config = dict(
    num_attention_heads=3,
    norm_place='pre',
    qk_norm=False,
    init='trunc',
    init_std_up=0.0253,
    learning_rate=0.00535,
    weight_decay=0.025,
    lr_head=0.00796,
    max_grad_norm=2.0,
    warmup_steps=200,
    decay_fraction=0.769,
    batch_tokens=65536,
)
Each number is 50 + 12 x the weight over its row's rms, rounded and kept within 0 to 99. Layers, rows and columns count from 0. The size before them is the row's rms in percent of the matrix's.

# layer 10 attention output (transposed), 192x192, rms 0.161, rows 49-63,113-127,177-191, columns 160-191
109:52 65 38 38 46 37 53 46 68 45 51 45 53 48 57 34 45 71 49 44 40 54 55 55 42 32 50 35 37 59 48 47
102:69 59 68 39 41 28 40 70 53 37 53 28 39 50 58 38 55 26 48 39 71 45 34 62 54 43 39 51 52 49 42 45
106:51 45 56 64 54 51 58 67 52 43 63 30 58 40 55 41 64 58 43 70 48 43 38 44 40 60 57 53 52 63 63 47
103:48 35 59 50 43 62 52 53 51 51 30 57 47 47 52 46 39 49 52 53 54 48 50 62 62 53 70 40 48 55 43 38
111:48 70 52 51 58 30 59 51 37 55 74 41 47 37 50 76 48 49 62 64 40 53 65 56 45 28 53 62 44 58 56 53
099:40 61 52 29 73 49 62 34 58 47 63 53 51 55 37 67 48 56 57 90 61 50 45 50 37 46 59 53 37 43 59 52
120:42 40 56 65 49 56 46 62 41 51 33 67 40 36 61 76 53 71 79 40 45 65 53 37 51 51 62 57 67 56 40 44
112:22 40 73 64 39 57 60 49 40 40 47 60 37 46 38 40 55 31 36 42 70 60 35 43 40 71 57 65 59 54 57 51
099:54 37 60 50 59 30 46 42 42 54 62 49 76 55 63 48 58 38 61 61 33 23 47 43 46 32 24 43 32 44 45 59
106:53 48 48 40 27 45 37 43 60 70 45 39 47 50 45 60 67 63 42 40 55 55 48 35 62 36 56 53 31 47 42 41
103:47 46 37 54 29 40 35 32 42 73 52 38 58 62 31 39 57 53 34 40 59 47 39 48 43 51 52 25 40 37 58 59
106:48 68 44 70 50 45 43 49 47 36 73 32 42 46 42 54 73 08 54 52 46 68 41 64 49 52 72 65 72 67 67 56
097:55 58 35 37 51 32 43 39 57 39 62 41 49 63 46 51 48 42 57 41 60 59 41 31 42 53 81 44 52 47 40 47
098:51 81 66 64 54 34 62 64 43 56 52 42 48 62 48 57 48 33 50 34 48 27 38 51 58 64 71 49 41 35 60 30
106:60 53 48 48 43 68 33 38 50 53 39 45 58 62 60 39 68 45 49 32 56 33 66 63 55 45 53 33 24 48 51 44
097:54 48 29 50 62 49 61 39 69 66 43 56 46 29 52 45 50 76 49 63 44 46 60 34 53 51 40 36 50 45 28 38
098:52 51 60 39 66 45 49 52 54 39 46 46 40 64 17 49 60 64 49 59 41 60 49 51 41 49 55 16 48 42 63 54
098:39 77 53 53 45 44 49 56 61 42 52 63 50 56 41 41 33 75 49 60 23 54 40 31 51 45 56 65 66 51 55 40
100:33 69 43 51 60 32 29 19 50 47 63 40 43 44 47 51 56 68 53 43 48 53 46 55 52 46 48 50 65 58 50 55
104:64 47 30 56 53 65 43 46 55 51 37 66 56 73 54 58 39 54 39 53 55 36 44 72 54 54 50 38 54 51 28 48
107:39 60 66 54 29 60 50 41 44 36 45 52 64 50 46 56 62 80 35 33 40 64 47 25 36 65 41 48 48 56 33 41
096:55 54 50 50 58 47 48 51 73 51 64 60 33 54 29 37 58 81 34 43 39 32 49 57 57 57 46 46 57 37 58 63
093:70 41 35 54 70 37 59 60 66 41 64 27 50 39 56 62 62 69 60 44 57 44 48 43 74 57 57 37 41 68 39 55
093:48 61 35 28 39 66 52 55 70 52 74 65 53 63 51 57 60 83 57 52 62 51 44 43 57 59 36 51 62 44 46 45
093:37 57 53 65 40 48 45 43 36 45 69 61 56 32 65 62 39 20 37 27 60 53 48 71 52 44 49 50 58 45 35 51
115:62 48 39 47 50 45 65 61 47 42 62 41 36 60 60 63 51 42 53 51 50 56 51 54 42 53 48 45 47 39 40 45
097:37 28 59 56 53 61 28 30 46 52 43 44 60 56 73 61 60 34 37 69 51 42 34 45 55 26 44 43 40 46 73 54
093:40 55 62 56 65 36 61 64 59 47 45 40 73 30 51 63 40 77 40 36 56 44 56 57 55 59 58 55 48 41 64 70
094:51 49 56 70 68 41 45 53 46 48 39 40 48 58 44 53 55 38 44 44 54 73 47 52 28 32 65 55 38 46 71 55
105:40 49 49 41 60 51 47 38 53 42 52 55 49 52 46 43 32 65 61 47 37 49 78 39 54 45 23 44 53 46 58 74
091:51 36 56 69 50 62 51 60 30 37 36 38 58 76 42 50 50 53 57 50 72 38 39 45 59 39 64 64 60 42 56 44
098:52 54 43 77 41 48 37 43 59 62 60 65 40 46 60 47 27 35 70 53 44 36 47 47 56 67 55 58 61 67 46 34
087:78 43 44 43 40 36 49 32 44 57 45 42 64 53 56 56 47 51 52 40 47 51 32 63 46 49 50 19 53 43 48 47
094:44 34 41 43 52 58 48 60 54 28 64 58 67 22 34 46 50 43 38 38 56 63 72 61 47 61 33 69 61 41 51 53
091:46 38 44 46 52 60 40 70 44 60 57 43 45 41 53 54 46 52 33 46 44 67 49 65 57 64 48 58 30 69 71 69
096:47 69 55 47 50 66 53 53 76 45 49 54 48 67 57 43 44 34 57 41 50 49 39 32 77 64 58 28 62 39 71 43
088:62 59 42 58 39 72 66 41 39 51 64 60 85 79 41 24 42 57 51 63 54 53 43 41 60 55 65 67 63 31 63 30
092:53 50 43 20 47 64 42 25 40 45 55 49 45 64 71 48 36 33 38 36 43 68 76 56 39 63 48 27 52 36 71 58
109:52 49 35 54 53 75 40 68 66 46 27 45 48 61 58 54 55 58 50 44 40 53 43 62 44 53 41 66 54 46 41 31
094:42 85 41 51 61 60 45 55 33 35 45 72 59 45 34 45 61 50 50 46 51 44 55 44 55 41 45 45 47 41 35 54
085:57 63 45 53 48 69 48 41 65 30 41 74 63 67 63 38 42 35 57 54 68 49 41 49 59 52 57 64 58 34 35 47
101:44 46 59 66 39 34 57 52 38 56 21 34 37 53 62 59 51 64 63 44 64 35 37 42 40 71 60 53 54 56 46 30
095:44 27 33 64 33 63 46 41 48 67 52 40 58 51 67 36 54 49 69 50 54 76 20 46 53 42 35 57 50 58 33 27
099:56 39 70 42 40 79 63 69 51 25 47 38 57 65 45 68 51 76 47 36 57 64 51 31 34 53 32 50 49 71 23 53
089:54 49 47 37 62 59 50 42 61 76 48 57 64 44 60 37 29 76 49 56 48 70 21 33 53 65 55 54 58 45 43 55
# layer 10 attention value, 64x192, rms 0.183, rows 50-63, columns 160-191
101:36 59 48 26 47 50 55 45 58 44 61 45 41 39 45 47 66 45 64 52 58 58 30 57 39 46 55 63 61 39 68 74
101:40 53 28 45 55 35 62 43 72 68 63 61 36 44 48 71 56 72 44 61 54 64 48 40 49 62 34 66 48 54 52 68
098:68 50 59 51 43 33 34 46 60 70 50 39 56 42 61 72 52 38 29 52 51 42 57 44 75 48 40 51 68 50 27 14
109:45 44 31 49 47 26 56 28 57 64 56 35 50 62 54 42 48 64 66 37 80 49 40 63 45 46 44 60 42 67 51 57
096:44 49 49 56 51 67 56 53 42 36 48 43 44 49 66 58 44 49 53 76 43 44 42 20 74 52 46 40 52 56 44 48
116:32 58 44 40 33 61 41 43 56 53 42 68 38 61 54 30 81 62 59 53 37 69 62 49 43 52 50 72 63 51 61 43
100:45 54 45 41 40 34 52 40 44 43 43 46 52 36 59 50 46 53 58 73 45 56 54 66 39 68 65 59 59 63 58 49
096:58 59 56 58 59 61 43 48 45 62 61 45 64 60 58 53 62 69 29 37 69 43 60 49 64 42 53 38 39 24 47 40
095:66 37 55 57 43 55 70 31 44 63 28 58 45 42 53 47 49 42 50 41 39 42 48 47 62 50 45 49 39 68 59 49
095:53 59 38 64 44 34 54 36 39 36 60 61 42 40 38 35 45 65 48 21 57 62 39 69 51 65 60 51 61 66 51 27
104:37 43 43 55 49 41 51 38 21 55 53 36 42 57 41 54 48 48 48 59 83 61 31 32 72 58 49 34 66 76 56 38
088:47 58 36 46 55 41 44 59 63 43 62 26 39 51 41 65 46 48 51 45 88 50 48 47 50 47 66 44 76 53 65 75
092:41 59 53 62 57 40 52 68 41 36 58 35 45 67 41 28 71 40 49 37 36 53 44 33 45 36 58 56 48 61 56 52
100:59 52 30 42 50 39 44 55 43 55 46 50 52 42 62 66 37 66 56 60 47 56 64 51 62 46 56 38 43 26 54 29
# layer 10 MLP gate, 512x192, rms 0.165, rows 0-51, columns 160-191
105:53 65 42 36 59 47 33 38 22 37 57 42 67 40 48 63 27 51 50 62 51 30 58 50 53 66 39 15 43 53 46 55
107:36 41 63 42 75 47 36 52 31 40 68 51 44 42 37 60 40 65 41 36 40 44 52 54 46 31 39 57 48 62 42 54
109:50 64 48 50 57 81 39 59 62 57 43 45 36 43 34 67 54 55 64 57 46 66 37 57 61 59 67 52 58 36 41 48
102:36 36 45 62 30 32 60 47 42 30 57 43 64 45 56 52 65 57 56 33 41 44 65 61 34 35 48 55 45 50 53 55
090:83 50 18 37 35 50 39 39 62 61 60 38 60 51 58 55 42 48 37 43 37 53 38 66 54 50 41 55 46 74 23 61
109:54 51 43 44 60 43 48 33 52 46 66 41 49 46 58 50 41 42 30 60 46 58 58 43 43 67 44 46 42 47 61 56
098:36 30 38 37 57 54 59 70 75 39 44 53 69 54 41 53 44 40 39 53 55 45 57 42 44 45 61 46 48 26 51 47
107:59 45 54 68 51 59 47 45 38 67 58 45 53 56 37 30 36 50 59 11 40 32 56 55 50 51 57 13 64 64 29 59
097:39 40 56 67 69 54 53 72 52 48 35 25 53 52 56 35 64 49 63 55 54 33 52 74 43 59 54 30 62 52 65 47
104:32 63 27 54 52 66 43 52 50 54 60 47 71 61 52 61 47 49 47 69 51 40 42 60 54 54 59 35 49 47 19 71
100:37 41 43 45 49 61 45 61 70 42 74 44 45 50 43 33 50 46 64 54 54 41 48 59 34 71 57 36 50 51 35 28
094:51 54 62 38 34 34 48 30 50 34 57 59 39 39 37 41 45 72 50 56 25 49 31 52 45 27 47 56 63 42 59 58
107:63 36 65 49 40 23 56 70 43 56 72 57 45 37 29 34 51 59 37 48 39 33 51 55 59 52 59 56 70 45 36 54
107:45 38 56 44 64 61 63 47 59 58 65 50 39 73 54 30 32 61 36 41 56 40 49 28 42 50 61 47 57 54 67 38
094:46 53 40 64 64 52 50 37 49 39 41 56 57 39 63 50 36 73 63 85 50 40 51 52 52 45 66 73 29 56 54 43
094:41 57 60 31 68 40 69 39 52 30 47 62 51 64 31 27 62 31 17 42 40 23 56 54 56 52 58 47 65 25 76 60
107:56 85 29 52 55 54 59 53 62 59 78 37 50 58 55 80 71 38 47 42 35 47 46 48 60 62 80 40 53 46 41 51
093:50 42 68 32 44 34 86 51 41 52 28 51 44 65 67 47 64 62 55 47 72 43 60 50 53 53 42 56 64 60 47 73
094:32 30 64 42 64 31 51 48 40 76 48 22 49 39 46 56 24 38 64 46 27 45 38 44 37 64 26 30 45 45 42 68
100:61 46 54 45 67 47 38 56 60 53 50 49 50 42 44 40 19 61 57 62 44 62 45 50 29 56 52 35 42 45 59 52
099:06 55 63 46 42 48 56 47 33 49 38 48 38 36 49 47 35 20 50 57 57 52 36 42 59 36 47 44 64 26 33 42
100:51 23 37 61 64 44 50 49 27 55 56 47 55 67 60 47 57 38 48 47 60 41 59 46 46 55 62 58 54 60 38 41
088:55 45 56 46 40 43 51 46 57 44 52 55 55 43 38 45 54 42 61 59 49 35 42 64 43 48 59 22 44 66 49 57
093:39 62 62 47 75 38 62 47 37 35 55 52 46 73 56 68 52 42 44 43 63 56 45 40 50 66 52 74 59 52 44 63
095:54 64 39 56 54 36 37 62 84 44 45 31 36 49 38 63 30 38 57 62 74 63 31 62 49 63 63 47 50 49 57 40
103:42 59 75 31 58 46 55 71 30 52 40 36 51 58 39 62 43 38 33 56 79 28 27 34 57 57 71 42 51 55 50 56
091:59 47 56 48 45 66 48 41 31 61 57 73 49 40 49 57 70 33 33 49 67 53 45 37 61 45 55 49 54 38 50 64
106:53 54 68 39 43 18 30 47 38 52 69 50 46 37 41 44 61 42 39 54 62 53 50 63 41 52 42 48 69 54 40 62
104:54 65 57 75 37 48 44 66 57 45 51 51 29 80 38 58 58 51 46 40 50 46 40 56 17 38 60 56 66 31 55 38
111:71 48 55 40 47 60 34 50 48 69 36 59 36 30 45 49 49 50 47 57 48 54 46 45 42 59 60 65 70 57 49 49
088:38 62 49 51 24 42 69 39 51 57 49 52 45 43 43 46 67 48 54 51 41 58 39 45 63 58 43 50 37 48 33 37
103:38 57 50 62 39 67 53 57 28 50 49 45 32 59 36 53 44 53 51 66 41 34 47 47 51 74 51 50 57 50 43 54
101:36 51 76 54 51 65 54 51 31 60 43 48 60 56 48 33 59 74 48 59 50 49 54 54 37 61 32 48 47 62 56 63
101:49 55 58 25 25 31 51 51 52 34 33 38 43 60 33 43 64 34 48 45 69 56 48 37 52 34 78 45 65 67 43 44
109:57 36 41 46 65 36 34 52 42 55 56 18 35 67 40 85 51 60 22 50 55 33 42 54 44 76 50 54 59 34 50 34
096:60 47 72 41 46 49 63 57 48 59 60 59 52 61 38 69 50 50 55 46 48 38 25 49 39 42 39 62 62 63 36 56
103:59 46 44 52 65 43 65 54 40 54 72 64 58 40 45 70 50 33 40 39 55 55 32 32 39 66 79 67 62 36 49 54
109:61 62 39 60 32 52 47 58 57 31 35 40 61 59 54 45 57 34 58 43 63 48 42 42 41 47 45 28 49 49 54 39
084:32 53 42 42 49 46 43 47 50 51 36 36 53 29 51 68 52 48 48 40 49 31 61 57 53 45 31 76 45 39 54 47
104:46 27 59 39 45 38 57 24 48 47 53 53 70 43 32 47 67 65 33 43 46 34 53 54 38 51 45 41 68 81 51 41
101:45 54 42 53 77 40 44 18 39 41 65 69 68 53 36 50 53 55 61 41 58 54 74 55 36 69 32 47 58 56 34 43
099:46 39 30 47 70 79 38 31 36 51 58 43 30 68 43 39 63 34 24 42 22 30 38 40 53 52 66 42 56 48 61 44
100:47 45 76 38 55 43 43 57 73 48 46 50 57 15 47 59 54 24 43 28 55 29 44 48 74 47 53 63 53 40 55 33
102:62 57 55 41 45 39 54 70 42 50 54 65 58 66 60 55 33 44 52 60 58 22 31 52 33 46 39 48 50 46 59 54
084:40 40 63 58 49 79 58 40 64 54 29 60 41 50 49 43 49 87 35 44 39 58 60 35 60 43 45 43 51 32 68 44
103:51 45 45 67 61 44 56 43 64 58 52 54 39 36 35 60 24 47 55 47 40 55 55 57 39 50 30 61 50 47 34 18
108:57 39 58 54 39 53 56 51 32 34 69 55 74 41 63 41 57 54 59 65 39 68 41 53 46 36 80 52 58 49 52 32
101:48 60 45 69 62 51 56 46 36 67 58 43 38 58 64 62 44 56 45 55 34 33 55 54 36 43 45 66 34 60 48 77
094:53 47 66 50 44 35 35 36 41 51 27 49 43 44 58 48 39 53 48 45 46 60 62 37 61 65 50 63 62 40 45 36
100:60 44 46 51 47 32 52 59 40 48 50 51 40 64 36 51 71 58 45 51 58 52 52 66 49 42 45 47 53 57 56 62
096:55 67 69 43 52 65 67 56 65 33 21 33 48 47 46 65 42 52 39 57 39 49 32 66 58 62 13 43 87 39 32 45
114:31 57 66 59 37 52 68 48 40 57 32 60 42 47 49 60 44 42 56 57 59 50 74 70 62 54 45 58 52 56 29 86
# layer 10 MLP up, 512x192, rms 0.164, rows 0-51, columns 160-191
099:44 37 44 52 60 47 37 27 20 43 42 63 54 35 22 50 57 65 76 48 44 57 43 54 37 29 48 54 43 34 32 70
102:54 45 38 39 49 52 45 50 66 52 62 41 41 43 85 32 48 41 54 52 67 47 59 35 44 56 49 39 43 42 49 51
105:43 45 36 42 58 50 60 43 49 47 41 48 40 49 61 56 59 50 38 50 69 69 50 79 50 56 52 43 45 55 35 52
104:50 56 60 43 45 34 56 41 48 55 58 51 43 48 49 54 18 46 64 69 68 40 42 47 64 68 53 67 47 56 79 36
095:38 52 47 69 54 60 26 45 23 68 61 53 74 31 44 45 38 64 37 57 68 70 56 52 37 56 65 54 25 55 43 58
102:53 42 63 47 58 48 45 52 48 55 63 70 45 48 46 61 48 46 55 50 49 77 34 27 69 55 76 49 45 49 59 46
097:66 47 45 49 39 56 52 53 51 76 24 49 45 30 50 43 63 69 64 34 51 59 45 61 34 39 34 58 45 59 39 41
099:46 64 44 57 51 50 38 52 65 48 57 64 40 41 72 50 35 37 33 68 53 51 16 39 67 69 41 72 49 43 63 61
097:27 54 44 49 66 46 52 49 52 57 50 65 41 60 31 55 53 46 55 78 50 36 66 54 32 48 64 64 41 71 66 40
101:68 40 43 41 55 36 59 39 54 74 62 56 57 44 73 67 69 51 71 66 56 25 47 47 51 41 32 34 56 48 52 73
098:69 33 38 55 38 47 39 49 50 57 41 44 64 53 65 38 52 47 51 71 56 44 45 45 52 63 53 56 49 34 32 37
107:43 37 57 39 65 58 46 45 22 42 27 57 67 42 45 65 51 20 53 48 47 63 68 45 58 39 55 43 80 46 34 51
103:68 36 62 62 51 50 60 53 41 60 56 70 54 52 36 54 52 65 34 52 70 37 48 51 51 42 28 51 41 52 50 34
103:24 32 71 42 59 49 59 41 66 36 52 54 55 73 41 47 57 52 62 41 39 75 37 61 62 44 48 53 62 52 50 38
093:29 56 62 70 42 24 41 53 63 39 52 75 39 55 42 54 64 52 45 57 53 76 31 46 45 53 53 51 54 54 52 40
093:46 41 43 21 41 49 61 55 58 39 46 33 26 80 65 40 49 58 62 44 38 52 62 63 71 37 82 24 27 19 43 32
097:46 40 50 29 62 55 42 40 55 28 40 37 50 65 41 52 65 60 73 40 62 50 37 35 47 32 43 49 41 58 19 40
090:56 33 36 40 51 58 51 63 71 44 45 38 44 56 68 75 69 50 46 32 52 26 45 65 41 60 43 54 50 33 48 57
098:56 62 52 48 39 68 32 57 66 50 50 52 73 52 51 48 45 52 64 45 59 28 54 52 52 44 66 32 61 56 52 37
097:66 50 60 83 58 53 48 15 45 38 13 47 51 50 40 28 65 38 48 62 55 51 49 35 62 36 57 56 20 38 59 52
102:51 49 59 35 48 66 31 49 38 68 42 40 44 72 67 38 57 32 55 45 52 53 29 51 60 51 31 40 68 62 43 52
103:51 41 49 38 52 50 40 29 50 45 64 48 39 50 46 55 44 59 52 53 49 54 41 36 67 51 36 45 40 35 73 52
093:73 29 45 51 59 39 71 59 50 35 51 55 41 41 38 32 36 34 54 70 37 56 59 45 28 35 44 37 53 38 41 51
096:38 27 60 55 29 52 38 62 39 39 45 62 46 27 71 50 59 55 66 54 75 53 38 63 49 57 58 38 69 66 45 49
099:54 41 65 63 43 30 57 75 80 36 37 62 31 54 57 52 39 64 41 38 46 45 48 67 53 27 62 35 54 44 50 48
105:38 35 56 51 38 45 46 53 65 35 55 41 32 52 33 38 73 44 82 45 64 38 48 53 54 64 47 47 46 56 30 44
097:71 59 46 60 51 52 32 39 54 29 46 68 64 58 48 73 52 37 61 48 35 55 54 12 36 61 32 52 54 55 60 47
100:56 46 57 62 23 55 52 21 46 48 51 18 42 47 34 49 27 60 83 72 60 34 45 53 44 38 49 57 57 63 42 42
103:60 58 63 30 58 61 50 55 40 57 54 58 45 46 44 54 58 40 67 59 47 60 65 58 48 60 61 63 70 44 68 52
108:40 42 45 63 60 83 50 45 55 47 50 34 31 45 46 53 53 77 44 43 56 49 72 58 64 47 53 57 45 50 75 44
110:54 59 41 38 36 46 50 42 36 81 32 54 27 50 48 46 53 47 53 58 42 49 45 43 54 53 64 68 31 63 45 58
103:55 39 46 33 47 60 41 41 46 62 58 46 68 61 28 30 61 31 22 46 46 48 43 36 51 50 54 78 57 36 69 47
099:50 48 63 68 83 26 44 42 64 62 43 39 39 32 66 28 47 46 54 53 37 35 32 46 72 53 42 64 61 34 58 69
100:51 41 36 51 50 54 51 42 32 36 50 55 45 36 32 53 45 65 48 51 58 58 60 38 39 41 50 38 40 55 36 40
106:39 43 40 39 36 46 44 59 56 46 50 50 46 48 56 73 45 57 40 43 61 43 24 44 68 70 56 51 44 58 42 60
097:55 62 54 63 54 58 64 62 23 44 56 48 44 43 57 41 64 42 52 42 38 69 55 42 57 49 54 49 35 50 60 33
104:29 44 54 49 38 36 80 70 54 46 29 53 74 36 58 56 56 40 45 73 39 57 47 30 27 63 46 73 48 45 57 54
105:46 43 45 47 68 80 52 42 53 63 53 49 49 33 48 33 39 52 43 34 39 53 56 51 48 40 41 65 56 62 59 14
097:34 45 45 52 52 60 46 68 44 60 41 51 53 64 53 64 31 53 31 36 39 38 58 63 47 49 73 72 48 47 59 38
107:52 54 48 70 41 53 53 37 37 56 41 21 23 42 61 32 49 44 50 59 39 45 52 52 63 57 39 60 57 60 44 53
105:71 36 54 49 63 44 60 31 46 66 51 44 48 59 34 41 48 44 51 52 37 48 53 22 29 37 38 47 59 43 55 34
103:68 36 55 56 63 72 53 56 39 43 32 31 48 25 57 52 57 58 66 71 59 46 66 72 49 60 50 34 76 45 37 32
102:65 30 52 56 59 54 27 59 42 37 51 73 58 43 39 49 58 43 48 61 55 60 26 37 44 65 39 55 55 49 28 43
097:56 19 31 42 49 53 65 66 64 42 46 46 44 55 65 61 31 57 42 52 41 39 57 36 41 60 62 57 39 51 59 55
092:50 26 35 38 50 12 66 66 50 47 47 53 33 51 41 50 31 79 47 56 43 69 58 67 65 32 55 57 64 68 16 56
100:55 49 65 59 41 48 50 36 60 28 49 55 61 64 43 28 45 50 40 32 42 36 53 33 57 53 48 39 54 41 49 64
104:59 47 58 57 61 54 51 69 57 46 51 78 57 57 55 27 44 39 60 31 59 40 57 53 32 59 40 57 50 45 43 20
103:31 53 55 36 43 69 51 68 35 56 76 56 54 43 54 39 80 64 49 54 34 41 47 16 55 56 57 46 25 45 54 49
105:60 51 55 38 39 46 43 56 63 66 55 50 55 41 41 58 56 66 64 51 63 55 55 49 40 42 51 47 54 49 52 79
103:47 42 53 38 29 84 38 41 54 39 51 35 58 45 52 40 65 64 68 31 49 48 57 43 47 59 44 56 63 52 51 54
100:52 52 46 55 40 36 38 51 47 46 41 57 32 49 50 56 58 54 50 48 35 58 55 56 69 61 39 49 50 39 42 60
100:60 46 57 50 46 42 52 58 29 51 60 47 58 59 48 52 60 46 61 55 24 62 38 69 51 46 52 46 51 33 41 55
# layer 10 MLP down (transposed), 512x192, rms 0.161, rows 0-50, columns 160-191
102:64 53 39 44 46 45 51 61 51 65 43 71 50 52 34 52 51 51 39 37 32 50 53 46 34 59 38 60 38 51 45 29
109:46 57 55 50 43 56 59 37 39 39 68 60 57 56 63 48 43 42 57 53 54 40 40 43 63 58 31 44 73 57 66 54
112:58 53 51 45 60 46 51 45 43 37 33 42 65 49 45 63 29 42 29 57 71 52 44 40 61 40 60 37 57 47 33 48
104:47 34 60 71 64 55 57 40 43 50 29 62 67 69 66 67 54 47 23 11 22 36 63 49 36 57 54 59 51 48 42 53
092:73 51 67 51 72 56 44 45 54 59 27 72 48 60 52 38 60 62 63 36 39 30 55 52 55 49 47 61 56 55 52 42
104:63 53 64 50 41 34 44 28 38 23 22 22 57 61 52 58 27 55 44 66 48 51 61 56 28 55 63 38 49 81 50 55
103:59 65 51 59 33 47 34 45 72 61 35 59 72 44 57 42 41 53 41 58 62 44 50 53 49 58 44 53 50 59 46 53
102:45 40 44 44 72 48 42 36 54 50 42 49 51 65 56 67 34 72 53 58 41 59 37 33 54 33 49 58 52 29 53 45
100:20 38 26 59 30 47 55 63 39 54 33 32 54 56 40 64 66 62 44 52 28 61 53 43 62 67 34 37 50 49 47 51
102:66 49 43 60 52 41 41 44 38 50 38 56 40 48 80 81 65 66 62 59 61 45 48 44 41 27 26 69 37 55 41 32
098:42 42 38 54 61 62 41 38 48 55 55 35 56 46 48 45 34 34 62 55 64 43 55 47 46 57 44 36 55 60 41 23
113:39 60 45 52 47 62 43 40 53 75 18 48 25 38 23 52 59 59 43 30 64 37 54 53 46 38 67 49 64 63 52 54
099:44 40 54 51 42 39 61 57 78 41 49 54 49 46 44 61 45 43 48 56 52 64 36 42 30 38 52 59 67 45 41 49
103:77 46 77 57 49 58 53 36 61 46 29 46 50 56 61 66 42 47 50 53 45 65 54 50 28 40 67 37 30 67 61 71
095:45 65 23 88 30 59 63 72 44 50 33 39 64 43 57 48 54 63 46 44 46 27 59 46 54 72 41 48 42 50 35 49
103:44 46 71 45 52 43 63 45 45 68 49 54 50 41 31 60 35 61 42 35 63 55 48 58 35 46 30 50 55 32 54 55
102:46 29 30 28 63 42 30 30 53 61 63 42 33 53 54 43 39 67 48 53 51 40 40 40 37 63 56 26 47 66 42 49
083:54 51 44 54 51 66 67 37 53 61 36 62 50 41 64 61 62 87 59 45 71 45 61 57 49 59 35 42 52 57 54 39
096:58 55 66 45 59 45 75 53 29 46 70 54 66 51 42 50 59 26 24 67 46 45 63 45 33 59 24 55 52 34 48 62
101:22 40 55 59 45 50 45 41 54 55 41 56 53 56 33 50 68 37 52 37 54 30 42 40 39 51 50 52 50 65 67 53
095:55 48 40 61 50 77 59 46 55 35 63 53 39 43 60 61 65 50 62 44 66 51 41 60 66 50 31 60 76 55 31 57
098:60 42 63 51 71 38 54 44 52 43 65 59 48 54 49 46 46 59 68 62 29 49 51 42 33 35 61 61 56 56 45 67
094:64 48 37 54 39 57 33 35 59 60 65 51 48 55 47 78 58 38 45 36 56 33 34 48 65 51 42 33 39 45 49 50
095:54 48 42 40 49 49 35 64 58 54 39 65 25 23 45 49 56 47 52 77 25 44 55 43 75 46 54 52 60 59 73 42
100:53 35 60 61 41 54 34 47 56 44 55 64 40 61 58 59 58 62 41 40 72 49 56 47 58 53 62 39 42 44 67 67
106:60 48 59 56 52 51 52 23 55 68 70 40 53 43 49 53 44 48 49 54 73 51 34 55 34 44 57 43 50 34 25 63
093:53 68 61 69 54 49 50 75 29 41 49 55 56 58 40 48 69 34 54 73 40 64 47 30 48 68 33 60 37 41 48 47
103:52 64 74 52 42 29 56 70 69 54 61 57 60 73 68 47 47 54 45 65 68 59 42 35 43 35 60 69 47 63 31 32
106:63 65 52 56 71 82 48 56 63 60 40 51 35 61 40 57 26 53 58 51 61 38 43 59 54 34 51 44 68 31 59 58
109:49 73 37 50 62 61 57 74 43 39 42 47 39 30 47 45 38 56 49 50 64 67 79 56 64 33 34 40 48 49 60 56
105:61 50 58 44 75 55 49 49 50 48 85 52 75 74 63 56 22 54 61 46 58 67 33 46 57 48 62 51 47 42 53 62
100:34 58 38 50 46 54 55 59 41 48 35 53 41 50 37 43 47 56 41 43 41 54 37 66 54 30 64 40 57 47 58 47
106:62 47 47 52 62 63 57 48 55 57 50 70 68 54 57 75 43 84 51 59 50 70 51 66 42 60 40 57 54 45 47 63
099:43 45 42 71 51 55 45 44 40 68 70 35 35 60 67 42 49 79 49 76 56 59 54 30 65 51 50 59 38 34 32 74
107:56 33 64 46 31 28 52 68 43 45 57 45 34 47 28 56 73 46 56 57 53 53 44 34 43 33 51 42 69 53 49 63
100:40 52 53 56 38 37 34 52 65 50 55 46 78 46 45 48 61 54 40 73 47 56 60 53 70 36 58 44 73 38 46 59
103:48 36 46 32 36 47 55 52 34 56 31 73 69 63 45 48 33 43 53 67 46 48 48 48 57 59 66 64 61 49 35 55
100:41 63 31 37 47 54 58 62 40 56 58 28 42 51 30 61 56 78 40 55 43 57 56 56 51 48 57 68 54 63 51 33
087:48 44 40 39 44 59 61 39 52 50 53 65 50 43 63 67 52 63 53 36 54 55 53 47 40 42 41 53 41 54 84 49
104:63 57 48 53 48 60 54 36 38 57 39 55 39 32 33 33 42 79 42 63 36 54 48 72 49 60 69 45 54 46 48 38
105:48 65 46 65 59 62 57 66 48 48 61 53 44 50 61 50 67 47 46 57 38 38 30 57 29 47 64 73 63 43 43 76
100:55 58 57 61 59 59 54 41 48 53 25 41 33 35 30 31 41 58 38 45 50 48 55 51 45 39 41 51 41 58 66 42
101:46 62 56 35 59 48 49 51 52 59 33 34 41 59 69 48 57 57 53 44 27 33 40 52 57 43 69 73 77 35 44 69
099:54 43 52 41 46 23 64 46 54 49 41 65 59 67 53 71 52 48 53 48 18 50 68 53 47 55 62 45 72 49 68 41
078:57 46 41 41 38 72 46 39 57 60 39 69 41 58 67 61 61 50 58 31 41 19 60 53 55 54 34 37 31 41 52 33
101:36 51 52 51 37 45 48 62 48 42 39 29 52 40 51 82 68 67 63 55 45 68 60 53 43 30 57 47 68 16 50 67
106:73 23 72 57 55 51 65 30 35 58 60 64 55 61 64 67 43 52 29 39 40 40 69 49 39 72 57 66 52 49 20 54
105:55 46 49 70 48 61 38 39 51 65 63 50 28 59 42 44 36 53 70 55 71 39 46 32 46 64 50 59 36 42 44 39
096:54 52 48 46 57 39 50 42 50 55 33 31 59 43 70 48 41 49 65 65 52 41 68 43 58 56 30 51 33 40 45 33
098:50 47 66 52 44 40 71 31 37 51 46 47 50 38 51 60 75 17 48 40 29 49 51 52 50 57 49 47 58 42 62 73
093:40 50 36 51 68 51 58 14 67 25 35 46 49 57 61 40 51 46 48 32 49 49 45 36 62 35 45 59 54 55 33 60